Part of a small language model's weights.
Size: MLP 448 GELU, vocabulary 2048.
Architecture: LayerNorm before each block, no position embeddings, biases on query, key and value, tied embeddings, ALiBi.
Each number is 500 + 50 x the weight over the matrix's rms, rounded and kept within 0 to 999. Layers, rows and columns count from 0. Numbers have three digits each.

# layer 5 MLP up, 448x224, rms 0.0551, rows 357-419, columns 0-111
442538577462499488502521466405514495523586453484506613439556568520448352468497485417505452586441491438490467499561475438547466508503479601568590547442400481585540535448527533540547524534445404523532517469589495431470469502477527592476496524449475502549412578435520498450522440534455547453508435468567435541457548455475487411559581484450
465431473556594519510541463490396509529538475573418544589462636533529477547441549455579514557559498373507541470473377451488477447504535448450543491484584541532535509472458540527558524544529518524483470554557501409601451490473519547524399537510440577487536495563498483482516525517556456453447563540546535464446489454588574531488479506522
364549623598570512497583546520529559542599465566441573518433522422371507449490537448506487472558456555552531503493463504485499577543539542575501508421498476510459427438476551479384582492484424512460483441559457522508460544413533572568514507531513482484451452499430522483457495505515612605555538493503416554592509476482560560424416458476
516518502489401466489520526473537498542503462493483520488381374486514531548415494438616517558538517466466550465481570479447585450586489488488395464500471517546478567472402490396509464462496573377463514438558428554532568567340482469535529599600535507528455442523441468532498537477536418528391549477491465569517572518522477590466525534546
414499496422468515526560536534431539498523605404612495472565523498398491471474494515458443606475501554530463430442475540462474566346507469521529498501464495425557499510503496514451487550471475481498442460614421435469414483456534517466542452512477435472498436485453468493476463450479545400600536600488499412502591472515571501458487514495
522519505399521435476551560503377441438534581523476535473471505491529519555492507471486447500508538481422496538481533464424611605490543436507529518462443427494552477428528544432594490556479445432470459505495487457475475363488384520532490437467593528435486535455514476527477497459536532536455470435547537498504462537414510499450437487614
521567458506461489491491565527483567621506461465457531446532467531462461536479587449580526516395491548497505435488519538466435480480475457560541540525545579505603520462467483475540425565446492515504396516576436541523531447366479488469520456538438448546458462502504467389527473516608544545547533544417505442495548495461522552551475533378
502530552510539519588487479491518427474651488475484447488531450516504617508490506455370449527431549477555475544566534493520507511525481467547493479430552453508493369525500527564510480561463494527511422523506443532460495494451507471513583541490504537528497486562444528578480503504580463568450460488510452475527587483517410482461469515483
499545490545432457608569508498490378472464449520553539478521555525450522465500529561599419578568516485526542595526523637579553497518470514554510522502511496555547578478487450509530554607457506478437466416525501469521459373377445480518557464532503495555455586563492416483597513496485560517474548547492525479585522438554475497466517492590
564499542466441523489474515312496518512474523478481529540495455549389508660515519525440432542528479459469540460580549471516516430471503586491507438472550573508546489424545456462491570532430595531432473513520396506569457582472537559512451440542470501537488433518384531426440437515560542445413514569545520446546519520545511490406609529516
484572498467496532535558611492544470478496548503512538451480501478515510479551513530485484565464477547541453393525552521564489413470513457397538477488491599564468502470419473518430522520509509536477472539543437340561438547442556457494498492433549523383492529633476468448490401506466460447517425518511443439612424554475501516446473503540
383440457402514593533530567467502480471508446487403453399436531490492440554448428482526552487436518490454560488521497539435508488507488515558540555486545522474557534464677536454495555517471537477534527470526455511498502547472485543527465445446477508601489489539467501446469488475501543485484567556477483517506515480473533528560519462519
571463471444484543514490537493476464529617531547454486499515519523471456443520567508575559497435520479483504449470464534508504489520517433474485448412534574499522439590575454511393530396465564459489390593511518514544470619485463518546465458480482517488467558526537540418524557562467469475550492578426546507468471506573517425462590478441
512482425527611447511474466469491482446518580567563441579429525597463460551494402521503463521458506454541498562418490563460564437431541466509386460495430490525577490541576568532531455508447542466474514504518472490428393460535550450422469518407548496514479513564396478478511491461523502379464573591599575484506552478465583545511548480546
484453477561555622453453513458434555426533632537485563599478518529470543524501494513558532575459415492473492455509457408508439481456491390474515474513542415606464524513452438523410467544491474462481506590474457445500532445502586452626511430488401502540486550512458481503637456482507553498495483595505430439500467493573536420490547469481
545567457502502524512622485515523504479405481524482565527554536544519407535441542436570528573405421458475548464527454508451444505461516549521481522435497430455557552520547549483520501461447431461493524524405415486472527467436537527553509460526527419533545494487520560442518477583507472558502583541599464445520490459522480481522491515559
454516584566448427497490519522486387582512481517459490502554498437539485410492589453522578466453474517520550604546526583540563476469458425535525505558461559519573476426456544557445525528532538430498511448444469522414471465423488449567484576452489525488476537585439499548462355462511466485525546453643556451491484505478581473437449581490
556442495544525446471524453488478491483541505602515562511516519547587422475520503500602566590493457363470568491393503493447574425480566511511445446478461602526468471453481482461526414516500547450461527470523428427471452618409432543496541515519506514509478596550494467524517443431505429485425497445483526511450505487475465513495478498539
398484532525448445504515559484556523616482534462523563486563395579484606560541488482525521494521468523568393531466554383521488451438477406544438513376505647594531571541481546525520553446409523476388517590365445536511521555491631532608516439480532439521474447538502484470490458483550602515523543477590580478538534396549480534509474561473
604474488456591459584405495474392493514452516479566477407435533485497381481480523567617487545470457524553463536538475481475496526599458486550523492556534432565475418532621483536614480472469446523471454537542539424598517428450513556513504470540493547429523500456448494530515517453504470445565522530541522460542549463539554492500544515601
605498524472385514536561490340443534541468475498539584528561471476490535483503554483536589587472520415424413511501494570472524521532506416403491505445531513453549462535542450540446503477432467607391413481483486423547509539536475587555447492527449522560482474413518496516512472593507524518526535554477525474513535407510514473535457480483
537517531500518527541472526461459437712514531521468514475537451475406481481513517484500516547566495521533511501476524553452519526504421431481502462493503508507513508461553494532538563640537455541476507508520516459513557544431509525489570528511519495388482498516468577425438345468493569528461470477511479469509497450433487489448481513487
519507550481452494499512493497478512580501512458543569467504475503507526562497512518526529458541490469541440301549535451500485572420417485499460488386530443473415510497479517510492536536464419462443465464485488504463529509544413520508525582459581497535440511555512516531507448565508563488499513520447473478541483552514481463496469575444
482563542588488472480567465500545455530600491473515524504504607558528461495432504483508538553568498454479493519525558406396471403544547555351478337487433439583560511542590452525551477506503462484452470505407514578494447498499493505541538534467441417536484546567417424491567482531556548509469569491447584585485512497504461593447494485578
484498416498431480549532555428430482523472516513583605619507381580366512544587526456506500488459437468494475407496522479507613511434474466491546498533467458571471489558513504416575501475478504476502489518577435474559517572415518501501473529427521501522529565515490484466448429549464483495451564472579522453395438460535497521502462454541
523438497434528428513492472478489495483599535535499552450525499515495515449410529469478494480547568491466581554492519486519605508417452552466477388496396477492547481454539523469425552401462543497522534586421420493535473458497500510504540496546543512414567536551419468515473507555475493381475473560565489452529476419520513522513476548501
463452537513470513482516544503499486477460567491461460503510492556602500532497496476492495462424396398605473526532438487502613477459395524548485457474481510542509477481444542384490499531537481458535502467402385600480508572548579521504415547502488420502389544498477500570528520437473512509529538618501531548502385455543596537492534530564
498614517542405559558464548512585468523609459552532531561467583495485416432500513402538545515447452431467530501476520556489526458406425547561393551503566569631517492485462505514401526573556503541461530440506564467589495474440470479466508554440522537574446505474474591584434497435501578512430481445480525497355525584560518452470466526411
437490558479497537556573527531588440479542531545601607489569572471478349559422491582506467566433505510522387486443530466508551427545486503547433487476432459476491423430451582476422569579558420595475466519495453394486390532498446484571459529451560466603494508526396506552517507571551598473448561485530448480583509503479488488438528509442
415414501435442431547406552510466430450561416489549499538522458465449456515424477496579557440400479532477482356487501404553460477465508524465559451504521407572593548632524504475422522522497548541477548477500485456528498482435549525538520522466565545523461516510490514427489487548486515487560537495524491566571496466522509485508443506507
478577553534491470566489526489532545573534514574491482618498497486456418509556470538574481571512489521454602453576426539549467513439410436503505486503462598473499491464566466481433512525394444576516520540487483455559541527403457498535460509515532600431486528449535508373583478525467553412443527547536546476535391479499633536486545433512
453519582489404528523422503521342499465534508594551489495505547533559529438472560601537493488465521486453621443570546491444520542529417504483514495490511447502532532553434586351500504590401561480493505629543376455551480409501556527577490461480457450506427474585534538519472572484500515394488636558470500531461520442568553546452598551608
475457482484485513520477520487420401493539415494508460521477531365495377521533576565424536577463589457503465428498584531483575522364544505428544433549524523518527533469485587588502488539558511379487486488498501478486430563557460553447386482498416556523444509597466440557536457511483632429485489526465514478467534604514589519525457495442
529487488500416442565561436494538522485519490430529448487560529446501519519538573520434460562466408503402467460494526477444467501524452479543466475508557542401479550550500418486528425494544515436470418490559528507564491423473481558472478525484437605509518538476494503556504531466469591513525502585526501506530443569405539477473509504574
440460446456426500539479553504489442528518488497481534559484514519516479538478506579510502558463503469551638527470500521481541334555411577460469454557512554551525490479403495499465481520483437512486492452511509520474501453490497513466483480475405506572465482475443510460492494494529611476500529552544430532500538493601510465579517502425
505593589532414340491464537443439559471549586531506502526623435567496495453502453473462503527462478480615482407555551570534526490448513494543541468453448525579458521475451488450611415574396554460416437559518428501529360497567496537555542401472432524550473454436495481388558421459478600452560512530532534539496513428512461497444566543574
471426500477445538603478378553498506470490503475505468481487464623493525479521428558469483507511466504567474442489477469498568509460507580479430504564497439490561398515493473472522496547480480407425472444462536477529504536469446512544494518490565560523518468532445521492489487560486427480522564478458517631443412422547501490508525546501
554447476473520508531439451553494442593499497373535504570544502620548530493471449447513515537466489485493490447431492413514578429362593495454477383432494506497545582501549446430547498444494546477481554477480418552599419497485498509549447612333490491551502575481510457625460421387534504443379525479469554493456447455488544464498410482462
462463449518474417495550464474392519576572462464406445481549519545508447538546522465464518500432489552502448498669507529475436498543514573526545447489560478493555477388522439545418523486548540451446416504483498467606495531460546527459530494466456495545428537595427505493485432493575528543466489521485501457375375581496448606509509534460
494471463562487508526608574539537523509457434574521533508441537526539387457561480442502447485460513413580505411485448497531465460463477555613405433500501483525439424632443533449434555429557502477463542433593493461532416444385510495471549493529493530436474596376432570445480487557529528473569505489578487482544477600422501651349459547557
562513527445447564544464530498480421445574531556517478528387546552483507573606463473509451470549450500597481431449581455504522523463430491488439444419543542553436472504466514437590351516553536393420517477503481524516540448500378480511493467474471417494474507487576547462575527537578484459408471456459571519551442449384559488505503610542
385559531495457489533486464486524531490494563535501532513502607602450577451514577548542506540507515524594471450478442498464473553462532587521525474516559485516487534460491472484482512587499487473418489604512524408490476427511407437478509551556479556560505609485449497512550519553569467475540479574491494462505492462507505433457433407466
512518472420518458500478549406479518530561606447538466485486531535432544421466540478480626433341450456514482574514511563565564495423527529543553459433528526495513541524495443532509532539465506494508463478604564555563554492491495542460490446496481579408476539548430466440493468500566421477556555542527478482599476491518507486423403552454
469432517569457555518481534507460476482590534523449490502551493472548453467466517491534566512525509431465446558576568603404544407493498344524513522432520592616543558451464422503513496430495518585495446557431498444507454498579461470541490487506418528432396461562490522496544536488537552503385560571444535485464459441566473536442543461534
444492473462538564470572452400523471452468493539554448521571536428515421540539506454580483518436451450457541479572465460469539542474461526494489534490436616493559440509451520468468515499491472442472527522415488462467563518510464572565483491518407475476513471489517544515482546444567519479485521444478537455511459543468515533449495507513
444394527463593443516506564484432521522517569477564524493642424515453474535439532483456471502457497525545495580545510535362479509452452570483482496466510598506521472520513481455516575577474490510529488499566473545484524545522510516449436551516401556566502534497506503539414477402426531544509447465511506562521410476515527561420447550539
543503548488670527524533542551477423443602601480502441539497548512498419479520525414534457529413479492531498478503437499556543525476519471476539404556429468521486513440491464542457506451519546529414434347559492407456465541471521502516552518503483571558468502620437518457513399495493397477432524450484534454501528541488508486465496498468
497507504543483541530541459501518527468497478519441470499532455508532492528568431463499476526547418470521544509485477469484448446443495489460561470431458492524579409480505481539427501404440426557479552553458492469497461443445529487556544519438494478492491524589522600400481454493490503438549591595543495474584461471429568449495490441461
453524471484558473513534593432433453503560486480513466640401505521491438526496475526566421565437432509476528510444469492472566475516362560479440465519538472518603572481517550576531432481550559497519540488559508465504488467549453520489414515427498528487477482429457492438514514512457532581511478624621476463452526420475481510498419523569
487519510546483378603514578503422581472583510480548519513496531490524577530509438466499523476462512521546417420455503443491597514528463484516529476530450550538495549512520439530517568454588464473491487443451541481395567445456451559457458507483549487502458609629421581512519500467427565455456572513473514458452500489471524539497471497515
505498507454530580552542471492438429545592514506513499504469432498495393485457513409538499609494461475588533550550427441527603432563498611485478448529498555547551478466450504387535581486545604485429525397507458476523439554457454439546489483367487453605562517480400550490539570557514561526460513487465541525549635486486486470439481505439
480540542501467533515524508425496590386438606467495600567488547508421448466552514459442491512480476479439494464570421523539485508537463496564554408522496507436463415454472424494537528439451577513509399498478492479503309460592454625540475520474591570500525592532529529547519495483490479452502526542635456435506487576549503436501475476460
456428570541455534508450600477465511433453490496464523549526591480469445571500515485527436475497461524545552460409658541467480502523510472435494493507549455530488520505587575570537493480414575426483437480504414597497489508492535500488490510467490553432436508521473481457608494536476434517529533547539569445434486604490542564497574510530
529441531458510481519504526533451366511612567548533534587514543481543492584535408460529505460545485484442543521516542493420480457516488497495524457526500563609447497543402444442461528547456562507509555481517468391570476424462518486507341484404492532456476531397423552429563556462520439393535508507566522599452464474558557515492577488445
471515509491455477500516465462424396533540553477527544478546513559520507451490438481499483565587486506541422482467501438557573436597494514501531517497420472526459470504491540424455553531532462478482478450587434546582528469517534579536466582377495501535516477442494491523445503557477457473525492564510570583461621541547608560494529476381
459473494458497478434512526455512430515516516539554597526645494512494598511448584501503585532481563456559420478513519591550625476451462500441482535448418576523538388537567597503467589534425452462460440518470394457475513431441431589392536459443504468455511517437415409456478496533489566391561480459547500483453481447577509506521479530444
536624447506576456556494456473472557466521556567560496570544486506481460454410546531483649560496493439490529523431437526447363528508563503459568453484426635522441429475485504516514514531495590460438448488492455510424522443524539537556441543488454438496457477587599519444456482537503423537540416549536404405401533530490482559526329511503
447466524569469497477556515468568557564532478543492441497495474540447423440565478539409468539532540497586485586555468481560408498592552427562540505521523500546559571394532503536504581415480477479510421486544446564457388433446564497469480554512465487466391550458464584461509409515466523437493572543506488503525507459492507566540533542454
440537519583576488533475514564455481521525647518497598410505411499508510558496488511480508502455555432525548484527498488437495470438479431479550482499513497399562476452426538452461517451412498521454511409544501476514504366527518527514503515427553538435486456478536470505531394596430491478533451520518497491540428452500472418359506471516
564545577476444439560518470540535479472510582494497538405556485490538514572529545476652568504461469468521507479434542488526537504552476516505558477481446540523463442474509557492451437504618555476551475445484441412521521503446528489538436475431452562504449498483412476459523492495527470449469503463449582611479536456484559528462532480418
582406450565490558587538508533552455446478501473480460509540453522485415602487530457472479503469521466388494405427519444490491418486468625397537396518529560613551591545539480539478473468510559517514542496498499479511510569457462565461501430459519610509504475510406510481452491406569516439465497490537498476602500541509566486467425566466
428622533632472487488496407493484449474574477606623519601595555530516469462376513476446529552550483485541519506573518519539486502520448559467503449527389471510534526561523490478561506530483498498497578475501487460400473500443487537491463454374462415534483581538438505446442472560498639592431554446531490475513408441428541493426505450503
517462489552532507492503545562524586539568452505547585485521533589480555497543484488562581385535452442560532459453527518458486438498511436409523508452520553535527458516513530443490556477442477519484426503461521495540454491531492565480394519458488496578504573494516501498467562567471603479507532513554517527537480400540529450408434470544
# layer 5 MLP down (transposed), 448x224, rms 0.0482, rows 357-418, columns 0-111
590540429443557558569490511476488530532421534387445609557477524550542477440447458680476467545490618582435471442503457378561537545480499521429518512536560450480511515411476491475494538436434456510475491522548454477378491603427478545530609407471431549469484456493385475446530566462445501515544562458392519505547455601465416385415501450413
555491524525508542528519534560503548530551468475549496519443470514487531553508540546516558506514506526467577531489464420504518447547591507437471614569508515450456456456447526429571508528515568501471537451506504522389494584448378577583572520429383424442469573451552476476548539591552510526523490519414437504462472492530554526571384468536
569447388498479508511518544510534474539511491535498478542504382491491549465578504516527528411524492487460481476510487547494529495563575391470485495520519557423597535497502442550544500416419464551547544563458544303476529485517570449436461442497405503408573584586540526471562386370599462502462445505612540465499520433497459491497454402518
540439452499470509619461527537459556310583597447469514542418592492512504531524460597450491528435583468462553663481522444575490507532569590506513442525556475475487521590477460402494464559484419574428460478499483547535564501527462473557469486559502461553440500518478503447563523479465562530452449585516505498345504561448424502518485456474
464570538440513480514443476414553395476433498504383492528477512449582476481500460483524526582506572462497470546485486494463460426514585519521416522546554475546526531460546488516455479427504435595471586498453523535516501481498497472506475504500630531484537598531520504526527510522519434533457501381464474481511469532457581550603457490556
494495466513538494456515397485598499455474446551470510581474452489479556529568454535596427516477503462558518436443437410430436439476502425477558530456519498445492513485517464478547493540432612581502555533621510534433548493479490427530454462532558572544510489523532471460576554447564523469442584447508672515492555421494537419465524495552
504473524469490521550555507567498416506468502537470464472600520359512542334586552526567522495517542431575530544532485477498468519595580547549514517501427551440465526501583479438537509458552521493426512522487542473566461455549538489497526516506484510487457549569528475517505520432480447496470524457549421388496473468415493516400485535429
434447494530487455517573433534594492552484430516492429504544581503469439517469522392540541498505455505481659482519539566442482593493492526494529517512490424486477575548544555547526450464498469507493563540512531522530434469538506573446465547524495430483528491456671522488537466538388520572495497531475478500407553432525434494522468469501
430442511524608503405476470511488537590504478436514543470425453530482439552506522414551538532575546451499501486457520610514511426513496512476516477589499577473438490476450545655497499416511381439443433521506499470540486545495359623500555586500539541553537474579431508484483577462503527558544527539509456507453425442495515449574553458488
515525414525498478434538471542526498535503477395495426557450431505422470511542510456538512631569504603484428482534472541447439533467400519490591521594498494445457577407556499567452491492529479500437493416542467493420576533461499459498522550541489483505552462542455456502501473554483446383443509407567544544471529452542528423579448501515
400477453416516496277559370390453395497526485468552478486490494479576449486460564470609452485554516474470506512509436439513512522527449548558540519500519505438547509492554490521495501499415507495528596604482498489532594538542450509374469562534519516538472473529554521497533530507487518493535505428494487427430566526412401495498467498431
468506494502528527548511508519482538480550530515497526575485525518490525561511520512428445477373488482478441513562499318508484493428586507423479531593498466545507478475487499497611419551439532430427550540470445443470523584518525469494566471450645412482491500407443373503510519541439472493561449520456532514455482496569555543524474428424
458503531450523476506382517456539509544514547519512478494457488485481498508492469492553467469503482575489497472508489522489474482365448494465449524511492574516473580508410471506490493557524486485610487560513493444440454442487511471526510499495514527486561459499431536584502477362408498513480612462560459522478564532399554533578486549497
507466554503459585488548528453386563489459472499490471489438540471457547496474545497536549487615565491526543535469570431555635533464586573497534499514565417494523517571521498524497378544499562537394598512513415454583538449481416462562478486487485468440459500532525459422459614467431496451619472490454548462506502518447502513571469574499
609531477517438471568437560467481563445491534548393523512512561476650458512494524556566497410494525538456528465490548486522455443505472513529507581526484482477552489483433556467452499596552563596464505536507570617574556502542500489477549388509515552516536565579406503473424534504361540514446447637529440418506356547567519448503559523494
508441518532463441342516459486497431427493456521576496495476528437566572452515455527463515436540506480438448541514538462461558562469632621393480507487503481572459503541478511550578550469525528417541574428560487536579582532557515503510519481480520487630530463509518476561388468444427535535499380513467601509460466463410542549512504524458
533465524528457523477483479472585535496572457449526472567442488474545389493439499559427541524500528544478548542532536539482496535513445519508489413499500482527485488480464541514495462478516445544582559528422505545492485511475526465537499496524519480454557508535474424495564478528500580495548440530546518555483560475483512392565510541493
566549353505588501521481406487450470480523572448489465434572419372572395546491498514487416557462500536489518511429544620532470452524549500628470558497439507532495593533512493488532505413474535532452467503520574539520561530596439464523477508439485592503514571511503517429523489443555432490482420546489463493413537609384664530536534546414
397444499424540515603480604598579493585458524451549546582507365537440450545509481497594527507536407564499570465431535442484472501508502497480500464385573490544455524457413539552532504546448456466293493541562549494507555449484606470438507490395439558556543549641578515473437458529554521562552530547505484509546560485541507496363297511561
487466475468524579471465597553499456512465546510475440585479458504551540513530501500564482516559429466486455471507480539536421465530518538514477539539458499475542451522481461522485588495460498581635606400450475502448501494436512522541489462476613467501495516496556521493543442492519473524422543501441467496488513484411499491533483516449
467483516420460466491443565527410425426555484406592483530531546558537506476578550519472542460486495532392600532556509463407406465446483468528465510507593546486463572553556511465437613498442515514437593453515537493505524446532530455456454478510425496512467586515481461502553555479544486463497446474585528498544577481516464473392492462547
491482443533515562511421514464477626434472408541473548459652476433547498487478501464579503543434469484479549519468575610433500456515466460501458474471512486519493512427490534489465465554541485402586477463471422490514524508562487491611417613472413561613491460568535542539492497448512506404554472518538478554481488559490445459524466464503
418588457506481460447489485477498446513504459527439441435420554496526480545576483604490477465496507558569615589496543588452528500612482485507519581547491499574484548511485493490577483485526461507596492487542484511506558432496644534496508508503471411486540502408557489450434504471433408510529483490536502469460516459561574486487490557473
692446464536562536434475536582439513435454541504444592503477510505569477539466568449486577465437545540559526522387491438449455405539500487515513452569483511472452518561489473574495536521481440534454519467441486455497529459554535462496507509515543531487521431565546511502506568519510464376410583556518534450451472489433548467492447467483
529531478474504502450490497504521505538491554509498505498444491419550477537456467459476548514521457442502598493486558489443524565469485466547442619574523521485488489454480610466448490532514459555496574487481367435511531466514573496446505558467431457456668497488428530480354506563541529508553508542534461476419492459510468477501487524548
437540539507450492527553496509510483541532441468499480510454458532484470474510503507482468588621430456522505444529496475530562467480507481459548471514554564556466605628628490450555500563558505443421499396503437477450498525463513497461527494504436466580580475448528508475458503478482539581478452492518539457537531469488522550480498501438
518395479548484457488475576537426542451539516518487513527438534530453541471477502471495488485503549502579566484445338597456616471454575566519455446367528496427534471549425477464499535500586461551398483495545514634436543477519414535500489583546469532510529544445543458535558493508564598475563516478450437491476451438596453591483475468526
446495544485483431388532497376482456491455555526491518497518496426471543509476465523472517431503497444506463464668545540513461527533500449463533532463499416542417427451566563465596486527452499495510524466556518387466472398496614493510523470627473436468489645484584459500587464448474495522463475542480494565553468588468533542493599491461
485491552452579526547497564492486430445577516470494537401529464433511540455427477477544463471557575545483462559444493547398525463506512576442555522539487501476520408528459475495603603542454419551485572427570512484477656549424465555480524664453574557555434521560551550570406450531459520372552443566407403500554446548469454506498511473530
540612548467477378464497507521502481561477512509475468480475493413474532500510532550440474568558446575517488526542546568502478594473501507556455459537480536478540546449537515567568536445449449541529490559487448431511561560456502561515492476542506513448426472448508483651546465518387532467572515566462476498497575510505555609511495526454
505437462435502576426465550418540535572430585521547505382451532571611535487427542492528483509471491499488455514496594418440514523506438513507497528548558495555590513526440504537458460496502511502646530474515508499468425456486501524557513429520568487471535505380489500553446571498557554517471479486463515505543527448535495486496430553473
560459438535478559468528510451587485485476484563539450485521567510481537570444550434570535527451557582407589476558433474481446479509582400506457508496400511493466457484525544463444442397558571390542496518458613444440486444563490494526520474537470480513563425470463411632481405531505541501536409419521446486453658527551467475464436558494
525543477472506555430507423524439475535556599414450538532441546580512536437463555509415569538460518508554415527463554535532413531470473502482443576537539502498485503376569531490493481508418635448416410508469501549450589492526608508538504422578544499440534491543498537485536491434455546458571386494561501524520520477500459405579501516476
488500565457388515389570528495576460459606496637444445486390561467473456395518446455429534431540507539530499492541461535453484499516490620568450531473529535504464443502546604491411465425478438485532543498492543527425556530518540494557491548460543468487471568546456485527541479501476438562495545493498513533521605472551515517519598505457
521416542514558444538490568458350416571522538514457479465509544562371484447531475489496629420532589584496470466558484491510502530395564452534446481416600541434482470497423508437479477542494536493453547559534575549451414557493569448392567583402598491608409522515476455500465560534513407485462434519511429397405505433482546534530467478512
465501563515485525442457506519430442557449456453446523475387457486489582637523453499512513424577485484366497583508404506499495530374566453399544482474504516446408491496488522472523493533560490371404483483514528524475513468485516492615530517452510482493459516513490563496475396447556502524498447476423525478495632525561526563506523507510
501404565484477534521496485461551455503429597473501529551472401609510498563479478510492519453459436469473567489527506505505495458480497516453515575499471469473546483433534512541523559486447465454507568519488524532506398551551547504461458571532559508422543447446510502492487521558448505515555473480508450456457438488490532513593484559513
511494477506555516404487518461553529435655507582521442413477542521436485508539399480523514483523503529484423394555623537549560441496422384554491494524438607508527461552468496413590645483399522581512498570537560518641472588439404541476544429447429370576476502467422456457414466498502490557396581436517536464471520568597440504508439521518
453524475537425533532480479497452519598474414590581512443459576580511499566473551471430506571483552600417486356507501499474525506558509466447577484467543533514392481582501544590550556477434461489573547436527518514436548502515449452505459542424416522415515393504453512467464530439384592457512478497490519471534502530549554508501488480431
493537589439435441448438575461451531501464498577552521512508512433466461509544583543484555493550520545362508577544551488504414505508516576450577480479501597472496509504551487560527455526495442544581554463403486489472503569526533469607476546390526480402550538564539398500453540491515534431464566431556442552465451530422488471542480444515
468444566504491578462455485481531460519515520510441481475563561401438596437482450520451484480484555439481476509495499542488581454538506435420539615504504517427455486498514467344538569549546438534456419495467564458546480547493480610555533478582497472449449524517443607489478451550549605530560510561474539492498369475549407472538544530577
549482479587386620448516501498529449479478520510458440577505540443517513511543550592593539460387559531551567490460509494459478550448466475508528465482469505501479477504484527538433517422444523469466538570420490489499611533493520505484518598572462497556440532474554606526528497481577490495442496485468523444485441543444469403433561489498
562507441490517467539497542428474419497471550480551366592471487494415499535458472542586603602484573509494451462527462541461482426528525517506555635407510438512454439564405503545486532481471434513544568506455430594508436477484535471457480529535437489412493493495569548565423608560485425466542621436433545445418517537587523442540499537465
493494576562494403497490359562572535553462438502457453448506490498600450467564563424531479486495602504491601429509532567549562493550542581616500401440496410503479492527442495474544488492439437590370407453589434514565510490561534534524411539538566429508437465474473514560464487425461544514609533505450443537545521527435484406619568468515
561567511505433493523485476477517552419521471545521534446480517496481541571517500489495518415553443517564521509466510555492530488583494584462561489431489477603467509519503516506495529611519445550556502523528533551491486502505524446475494509441509556458460535540472566480463542531521562531511512471530432583531475508537447487437509426511
525557541511497517423471474525567490451529442380460577553488492525502528572499517480494563497531509454569545513457518516517460539512455516535524548440454434493532421516492560414538494599508537507422561403496485585409578466498478435521459572442581509555473537561562515517524388550494549477472416613511450500516530508479503473449548496600
418520488444503579456453541561456507529518429540524552505521527423434446497489534520509462517452447551577498474451404525435545439549509547476500479481465555530451521430473596495513471487552441495523414565523421467455555620529507515462478561496533453591481446463548489487562514532431502457480545636500489361394544508524521429496462573470
595559467483449503572494492540485491486484430456505484573411541486433526542512580547462416582459513504500419478471514551516535467576578457488500493592504555452499508557430465437506542539474500572312447517496589472532469523508441450586575464482587470548474510408555480474486493532524475532404415506449587527525556523488483464517539502448
501407442438522494432470565499440545453429483534498540438546479519509487663473487506536463510483523627537425428518566495464568496479469485616495541515624507433389482479444470497468476556538516469490466456427521498459521552517465493504431392562489499519444510463514585456572511466439521543464535516494420520489441530566454508454519529591
549534594534486583419440426422530532528512429530402499486413492456450523636482443503419434455465497467467500456483481493490461558561548508481490467466467558484582490563366436530514493536405504478439515484479461469554500555490578438678540519522463548462559485464519458542515585502518509476527423508481468543616447478570472412502521504445
536493546387490484587443515484565603565435486477545602439484523533533501443575473564598476500506420527589454537504453481471430434506369477460526496523564488452480479574573454464460389490487533467526566432575488467577425540498497504461495499478511410466527490502397508527519494463486488472570443569527468551490420556442545479544523362469
555394491551556399518498534585563496502584405397432509415616467552422490545485549565609583483474467492480482542434591425559486504553468519429537497453528527525493431486481510493442515560474524401533579563397533534569630411455486423554473540568552584470405510454603463582659443461488453543593474533507392491464530484506462480513446475502
502544611516517608499540553494444493540454485468513580531452436513573507498478589448503530567504401550502507460537455358546555545471371537422487483489522460641467455525403425522525512471468501602478539403553496586363468587488461591454537569558502485520478489456484492533435493539467510531460536481402561517459555398560450484577488489533
531618586511521421492502392541430508440476488439378425501554465587590460406413571392502579548503409475510409531385441478527545490483461494516458417529499506447461456473524448441540466513534547494442514586603581603479499559528409570485560566554514490477423465566544549560568455514483479562550489424433425429529511529508474587567516562474
483426468506523470501528476482492529514510478463515519494474571466519540510455512540511459531561541483550481566499480409465521525483530553529487567492419496525512458483477555483523515498529502501495502486529459550442501475543428511441549522491548516530686483437506485502306590518487427520473515465449543472492516534510529537498489498545
522445485482516473535506511517500463526477515520481598564501564469421419508516472471526521521494553500523531521419564462367464435524601509502403402426515567485482558487428466538466515476448546465609538547524504547558392533502551469508531508511519512514328492615547580515537531550537461556496490529487549530449520497558469475483653485568
460523499537523587543454431494505578529564489550508535514495472508441518497542509565505417454517521548516437507458510556490496482477485562494448397507526501475612544485492457465486447551478493480442454583425358472599510511489429614448602547547547433390522553493584379621488480590500478558568588523457496491646460501370637501448511474513
593514553494434507537419538548502478498486558558391561498496520457520592490444635518518381494431432519517536447510455572450502561561532534543422507445440506436445467498479442496524411529475537609437539479541585609522563455596511534505614448545517529470427604464496536526524562385465533439555460454562545555597528485456386484450508505424
535493482483484479496469596624532547488458450589519562524413438544500500499502527554419561483514503484452480408514538549548518584451509458423451409548526462519455581404423539541414574461478470359460524514516465465534568532507516572469580531538472539485572500490502506504544560537526528584558464486500480478498607538555501544512473582533
491505550475498465528426499454450440548553544544634464608469432445515506458468565553498542517432534570626395528471473470512481567430484435533548531538561526575512437500512485489496484443497500487593490463474580520513512495465517511469545477558417536494553464499496552480446485513440545511482471431495530555555441526423537451541492551451
546598552481422477445475490503574508543544459583546477587481567608575463491465525500569461454539566398440484536477497659568435585424489351542490473505520482495542480408464467554467373528452536574540459486548513501576509496474538462490503482519439473468490537468485521470526435536485410537478411520423548489504423478510464496470532504486
476493450551589494552477500511559527423473408478486485499465450454433530604539523513570476447498563456469540529482514482416517545506483539538484406511388512503598523496403574542430498437540511590440511495459418453542480503470543497464535504503484419495451559536490463481464462536503468488455536547487526365576457492588514430541520491585